{"intermediate_size": 1024, "norm_eps": 1e-05, "rope_theta": 10500.0, "rope_fraction": 0.5, "parallel_block": false, "init": "normal", "init_std_down": 0.0, "optimizer": "adam_variant", "max_seq_len": 512, "doc_mask": true}
Each number is 128 + 24 x the weight over the matrix's rms, rounded and kept within 0 to 255. Layers, rows and columns count from 0.

# layer 4 MLP up, 1024x256, rms 0.0649, rows 798-822, columns 192-255
[[120 138 124 100 148 144 116 115 105 119 159 130 137  94 140  86 102  97 106 151 141 159 188 103 135 128 148  87 125 108 168 151 186 129 142 119 137 145 140 131 137  93 151 106  97  98  93 122 129 137 154 111 178 125 163 120 155  68 155 147 138 104 153 138]
 [ 52 143 121 118 138 136 112 131 130  88 137 128 103 148  91 138 137 157 152 114 150  96  50 111 157  89 134 112 165 102 104 146 150  68 173 108  86 125 146 158 161 104 139 130  88 106 123 140 145 121 133 143 151 154 112 150 132 154 113 133 137 146 117 149]
 [138 109 182 135 103 158 141 118 127 108 141 118  93 145 112 120  89 124 157  34 107 116 147 168 146 166 116 108 139 126  98 109 135 158 131 130  92 143 111 144 138 155 164 139 151 124 100 112 108 128 125 145  88 143 169 138 127 108 140 119  94 130  87 107]
 [151  83 120 152 100 107 114 131  87 181 129  91 121 119 104 138  97 127 164  88 119 103 115 107 129 119 125 129  89 112 139 154 144 145 164 122 133 105 110 129 168 117 144 102  98 126 110 160 100 113 160 166 148 178 116 161 111 129  93  80 132 104  92 115]
 [149 144 125 156 155 153 106 140 149 119 130 102 132 112 133 115  98 123 148 153 143 104 140 101 141 164 109 127 115 169 137  78 100 141 129 118 115 119 144 116 110  88 120 174 121 115 112 120  97 116 113 196 131 165 150 142 124 109 142 139 142 113 129 109]
 [168 134 169 113  83  81 161 163 166 110 121 126 138 105 119 109  98 133 102 126 157  96 173  89 101 118 139  91 130 131 147 104 124 127 116  98  82 142 107 181  90 109  88  97  89 116 128 138 142 107 117  96 141  99 118 144 117 124 118 134 120 155 166 115]
 [101 151 144 145 137 129  96 124 145 142 115  95 156 133 106 143  91 144 167 148 107 154 117 109 137 121 135 164 124 147  93 155 138 116  72 124 121 129 106 118 104 181 108 114  67 147  86 121 141 110 141 158 145 175 128 145 105 130 110 151 106  94 171 150]
 [ 80 129 150 126 113 142 156 120  95 117 130 171 129  96 158 165 111 107 129 134 145 118 138 157 149 138 163 154 108 156 112 120 108 109 147 113 104 110 123 105 180 107  96 111 126 101 124 153  83 107 130  96 127 145 140 132 138 128 124 109 136 158 158 136]
 [130  94 144 101 134 110 117  87 135 123 100 146 123 107 101 160  91 129 142 103 100  96 118 117 151 162 105 149 132 141 101 142 132 135 149 134 174 106 102  88  69 161 116 123  81 121  97 124 131 160  96  69 111 114 120 124 147 133 100  70  94 154 150 145]
 [128 124 138 157 129 119 138 146  93 141 139  99  88 145 172 155 151 142 150  89 161 110  93 116 155 195 115 155 123 131 169 169 121  96 152  97 157 126 125 104 120 150 151 172 117 128 152  85 151 162 131  84 103 194 135 154 143 176 143 100 126 134  90 116]
 [154 166 105 201 114 123 177 101 144 138 155  93  77  79 138 169 131 105  88 139  95 133 102 130  94 163 136 146 141 119  97 128 150  98 127 146 143 120 152 117 115 154 119 112 115 111  82 143 136 137 163 120 126 158 115 125 159 144 115 155 124 122 134  97]
 [ 73 110 129 117 136 111  73 117 151 134 129 106 107 117 117 143 151 125 152 126 139 103 113  77 160 139 146 128  88 135  83  92 121 145 140 131 145  91 122 192 149 157 134  86 173 143  98  98 107  71 114 123 127 166 114 122 126 103 142  97 132 115  96 181]
 [163 118 148 139 151 154 116 170 102 133 139  92 127 119 164 119  91  84  92  83 107 105 119 145 153 109  89 139 155 107  96 109 130  91 132 103 115  99 146  93  87 144 135 151 119  99 121  94 165 106 121 151 168 115 143 132 121 156  97 116 146 161 107 103]
 [155 132 146 127 144 135 172 112 172 146 173  76  91 137 128 100 135 154 127 141 108 161 161 112 107 129  80 115 122 117  98 123 148 130 156 150 114 173 153 173 160 146 146 138 123  73 116 146 125 143 140 132 108 159 116  73 140 112 157 150 127 124 143 127]
 [143 146 113 123 133 105 127 152 158 134 115 134 123 119 119 164 152 167 136 145 144 126 109 131 123 117 174 148 108 129 166 121 128 140 124 120 166 127 143 133 133 108 105 102 139 150 128 113 128 130 113  80  96 159  89  98 144 116 128 111 130 137 190 101]
 [ 89 162 136  90  92 102 141 150  95 155 144 128 129 114  81 123 129 140 142 125 171  98 130  95 110 160 109 114 119 112  96 133 148 131 144 163 112 124  95 106 147 137  88 155 154 121 128 138 126 127 139 134 143 123 131 132  81  68  90 172 136 116 108 120]
 [ 96 104 154 107 141 127 133 101 118 104 152 152 101 108 147 128 148 113 180  98 165 106 166 100 151 134 160 145  97 122 138  97  91 110 110 166 152 138 130  71 131 129 143  90 149 109 142 127 131 108 129 143  94 106 144 125 119 167 142 141  93 149 119 123]
 [123 122 169 137  77 105 128  98  93 121 159  90 111 139  93 126 106 108 103 151 114 140 127  93 142 120 103 138 154 124  86 123  81 158 119 140 101 125 143 184 130 164 145 115 120 122 135 122  87 148 143 113 132 143 113 103 138 156 139 138 139  96 152 118]
 [126  87 112 150 131 121 154 117 160 123 102 114  86 141 156 117 150 117 170 159 160 104 155 150 143 127 128 126 116 153 120  96 121 151 125 144 100  94 126 130 143 152 102 124 134 127 152 155 143 113 147 159 132 120 134 122 120  94 110 124 179  91 118 107]
 [ 75 151  76 137 136 118 136 116  99 104 150 125 128  98 117 143 115 164 126 127 115 111  98 111 158 178 170 146 133 148 152 151 134 126 152 154 110 154 120  86 108 125 151 126 143 105 120 124 134 147 107 129 150 151 140 136 115 155 107  98 172 139 119 155]
 [105 143 139  87  80 112  89 167  91 125 129 154 132 142 160 125 139 119 141 118 149 125 146 134 131 188 130 123  91 135 133 136 167 126  93  83 100 120  75 142  95 129 146 149 156 213 139 112 168 119  76 148  87 109 134 122 110  91  73 103 150 123 112 146]
 [100 135 118 118 166 144 159 125 182 147 129 116  75 128 100 104 118 106 125 138 115 111 162 130 128 126 133 134 139 110 117 116 118 111 109 127 129 137 120 106 129 135 133 165 142 127 132  96 104  74 176 121 145 113 179 122 133 125 117 119 132 105 152 124]
 [181 148 154 103 142 122 138 131 168 160 113 119  95 167 100 120 133 125 116 103 167  99 132  98 136 154 143 133 133 129  61 164  80 149 123 149  81 126 142 168 137 133 121 178 104 128 108 115 123 118 106 143 158 113 118 117 149 116 110 115 101  86 146 137]
 [164  99 110 131 100 156 120 128 150 156 123  97  79 109 128 101 112 137 188 124 122 168  82 157 191 136 131 120 111 117  76 138 143 148 106 108 141 132 130  93 163 122  79 100 129 121 141 133 109  95 149 119 100 147 106  96 141 121 147 100 113 118 137 111]
 [109 124 127 166 122 122 103 125 140 108 170 139 113 152 103  96 163 105 117  82  94 137 143  84 200 142 156 117 116 153 124  95 147 137 125 160 171 103  74  94 142 148 157 114 150 117 109 100 122  83 152 133 181 121  92 158 105 163 161  97 115 158 113 157]]
# layer 4 MLP down (transposed), 1024x256, rms 0.0393, rows 798-821, columns 192-255
[[107 124 113  94 175 117 150 170 112 110 109 170 135 125 124 162 125 126 159 106  72 140 150 160  98 115 124 106 144 128  97 159 119 123 118 129  77 133 155 126 139 139 117 125 129 141 138 135 180 133 144 153 141 116 166 163 120 128 104 103 124 134 153 127]
 [156  83 104 170 140 183 135 116 124 125 157  96 110 160  88 155 109  89 149  83 122 172 104 108 147 161 122  59 122 115  74 108 117 153  98 106 135 150 111 143 113 130 154 119 110 116 116 118 110 118 112 158 120 148  89 137 148 125 156 151 116 107 114 176]
 [156 104 118 141 136 144  77 163 156 132 158 116 124  84 111 151 151 142 132 139 129 120 136 135 108  94 130 134 109 128 158 159  86 137  91 115  91 128 144 158  91  54 132 121 139 116 123 123  75 154  98 130 134 134 139 126 198  60 143 144  89 121 143 124]
 [102  84 140 123 165 131 119 111 107 115  97 179 169 114 179  99 137 170 128 153 124 118 163 138 113 151  96  90 145 117 138 134 136  79 121 110  94 110 146 136 119 166 152 104 126 169 124 105 150 117 102 113  70  86 144 140 128 144 103 164 163 125 115 117]
 [111 119 100 132 170 121 119  89 113 104 121 118 170 130 160 161  94 159 114 114 147 111 158 117  92 132 155  86 151 166 142 152 139  93 115 100 152 122  94 134 140 105 106  86 112 112  91 106 138 146 111 131 114 166 136 138 143 171  75 127  89 127 127 110]
 [105 110 146  25  96 103 164 151 197  97  95 132 121 108 168 117 102 132 148 159 151 122 119 126 119 103 166  84 112 150  77 121 136 162 151 128  94 122 102 110 146 128 101 178 144 130 108 117 131 118 135 144 144 147  96 161  79 142 143 133 114 138 143 116]
 [140 163 103 104 144 153 157  75 121 150 125 118 152 120 134  97 136 118 130 140 107  99 155 133 154 157 134 134  95 120  63 134 126 120 126 141 141 145 105 116 148 133 141 144 139 101  89 132 172 113 107 138 132 122 138 122 153 109 129 175  72 101 157 146]
 [156 150 180 127 124 142 146 174 105 106 119  87 163 112 148  97 151 165 118  93 145  94  93 129  76  99 127  93 144  93 109 109 122 120 100 159 139  53 104 130 156 152 136  94 155 135 155 168 117 140 150 114 160  98 131 133 114 133 143 137 107  83 119 129]
 [141 130 134 131 138 137 128  85 167 131 154 114 155 173 142 111 142 169 119 117 142 115 145 121 141 139  88 156 135 100 112  76 174 161 146 112 121  95 123 131 169 162  98 134 103 141  82 106 100 125 135 152  98  97 106 124 152  73 114 168 106 137 175 159]
 [128 129 135 115 101 160  91 104 172 173 134 124 157 179 119 126 182 133 106 147 115  86  96 108 117 128 132 146 133 144  88 127 126 129 170  96 127 156  93 178 141 131 100 120 136 112 120 160 172 106  96 116 118 125 149 184 128 139 141 104 159 142 135 142]
 [167 187 150 127 133 130 143 135 129 165 130 110 194 150 111 173 139 122  99 101 121 123 128 116  74 152 118 123 126  57 137 153 108 169 157 147 142 127 137 144 131 115 127  96  91 110 116 132 144 111 142 184 157 128 123  85 130 120 119 130 132 125 133 162]
 [110 144  89 110 142 144 159  96 172 139 132 124 150 120 145 133 161 148  82 118 164 132 132 151 110 136  86 110  89 131  80 121 138  98 100 138 109 155 143  91 150 126  97 154 103 138 157 142 126 125 108 136 132 151 142 176  79 129  80 117 113 115 146 108]
 [132 138 146 134 170 161 127 142 121  84 107 100 163  78 148 131 106 132 124  78  94  99  51 140 115 118 125 155 155 113 145 163 157 108 136 127  62 132 112 150 122 149 117  88 138 116 136 158  89 136  89 109 126 122 130  88 103 144 135 152 144  90  88 125]
 [144 117 110 137  91 144 123 101 138 195  94 135 131 177 154 124 161 133 149 123 114 194 136 134  99 129  90 152 102 118 166 146 150 104 137 101 130 164 147 133 147 104 184 101 129  59 108 114 108 112 125 154 147 102 122 104 161  93 152 145 104 113 168 122]
 [134 160 108 107 180 152 137 136 158 100 132 125 115 138 134 143 111 175 145 105 167 116 111 134 123 130 178 120 119 115 128 143 118 132 116 121 138 134 134 106 103 202 127 103  97 114 114 133 114 111 129 135 138 134 134 106 114 135 133  78 133  85  83 149]
 [129 132 131 113  95 124  96 150 116  81 113 109 113 115  96 180 134 119 110 104 144  91 169  89 114 118 109 189 132 126 141 109 132 124 168 110 132 122 122 116 116 128 132  83 170 132 140 157 129 156 138 117 129 126 150 120 118 136 160 116 128 129 127 177]
 [122 155 169 143 158 116 121 117 108 168 153  95 110 132 127 149 137 137 130 119 115 107 103  91 166 126 123  90 118 101 129 133 121 180 125 109 107 126 129 116 128 106 116  87 141 163 109 154 166 165 117 146 133 105 134 131 112  95 155 136 119 151  62 149]
 [ 92 123 139 144 120 154 141 159 112 124 136 119 142  85 162 122 110 102 147 118 118 112 149 108 122 140 100  79 115  62  96 124  84 140 146 116  79 122 132 117 146 133  78  95  63 129 104 131 104 140 150 179  98 108 111  99 107 150 109 143 147 137 162 109]
 [164 125 120 183 152 154 118 136 136 103 113 118 113 113 143 141 142 133 131 117 165 117 171 147 144 169 140  94  98 171 127 135 110 139 129 114 123 118  42 144 138  99 126 133 137 140 138 150 110 156 121 186 100 140 107 148 117 123 109  87 151 145  90 140]
 [121 156 117 165 129 124 140 103 117 146 125 142 115 101 102 151 156 132 121 124 137 141 134  74  83 132 161 155 142 146 124 152 118 101 124 125 115 114  79 138 132 136 159 153 113 178 124 133 107 150  75  86 153  97 139 130 166 161 133 139 120 110 155  68]
 [172 143 109  89 105 129 156 155 114 116 135 115 110 173 107 155 118 124 126 144  85 129 113 148 172 120 126  58 104 142 127 106 120 146 152  89 133 137 154 137 142 136 117 124 137 124  84 104 153 147 192 126 105 125 114 133 126 189 121 103 133 103 111 199]
 [116 160  83  95 145 146 100 121 123  86 110 108 162  61 149 147 140 107 138 159 161 130 122  82 137 127  89 100 113  85 144 137 120 103 157 152 160 133 112 133 155 112 146 125 129 162 155 114 113 153 128 118 144 142 146 127 127 140 100 104 126  96 106 132]
 [170  98 158  89 181 136 106 142 126 109 121  97 113 152 138 160  87 103 127  85 118 129 101 103 144 127 136  86 125 120 134 128 106 113 124  85  48 116 149 190 143 129 146 115 149 130 109 152  88 122 155 137  99 115  84 119 136 137 162 112 106  84 145 151]
 [144 113  95 163 146 149 142 159 128  99 113 101 133 105 136 119 142 152 118 115 180 147 129 141 141 121 142 127 155  99 145 133 134  94 121 137 125 133  81 145 149 114 167 174 155 161 133 138 117 135 142 151 138 101 136 123 156 119 150 101 107 143 167 143]]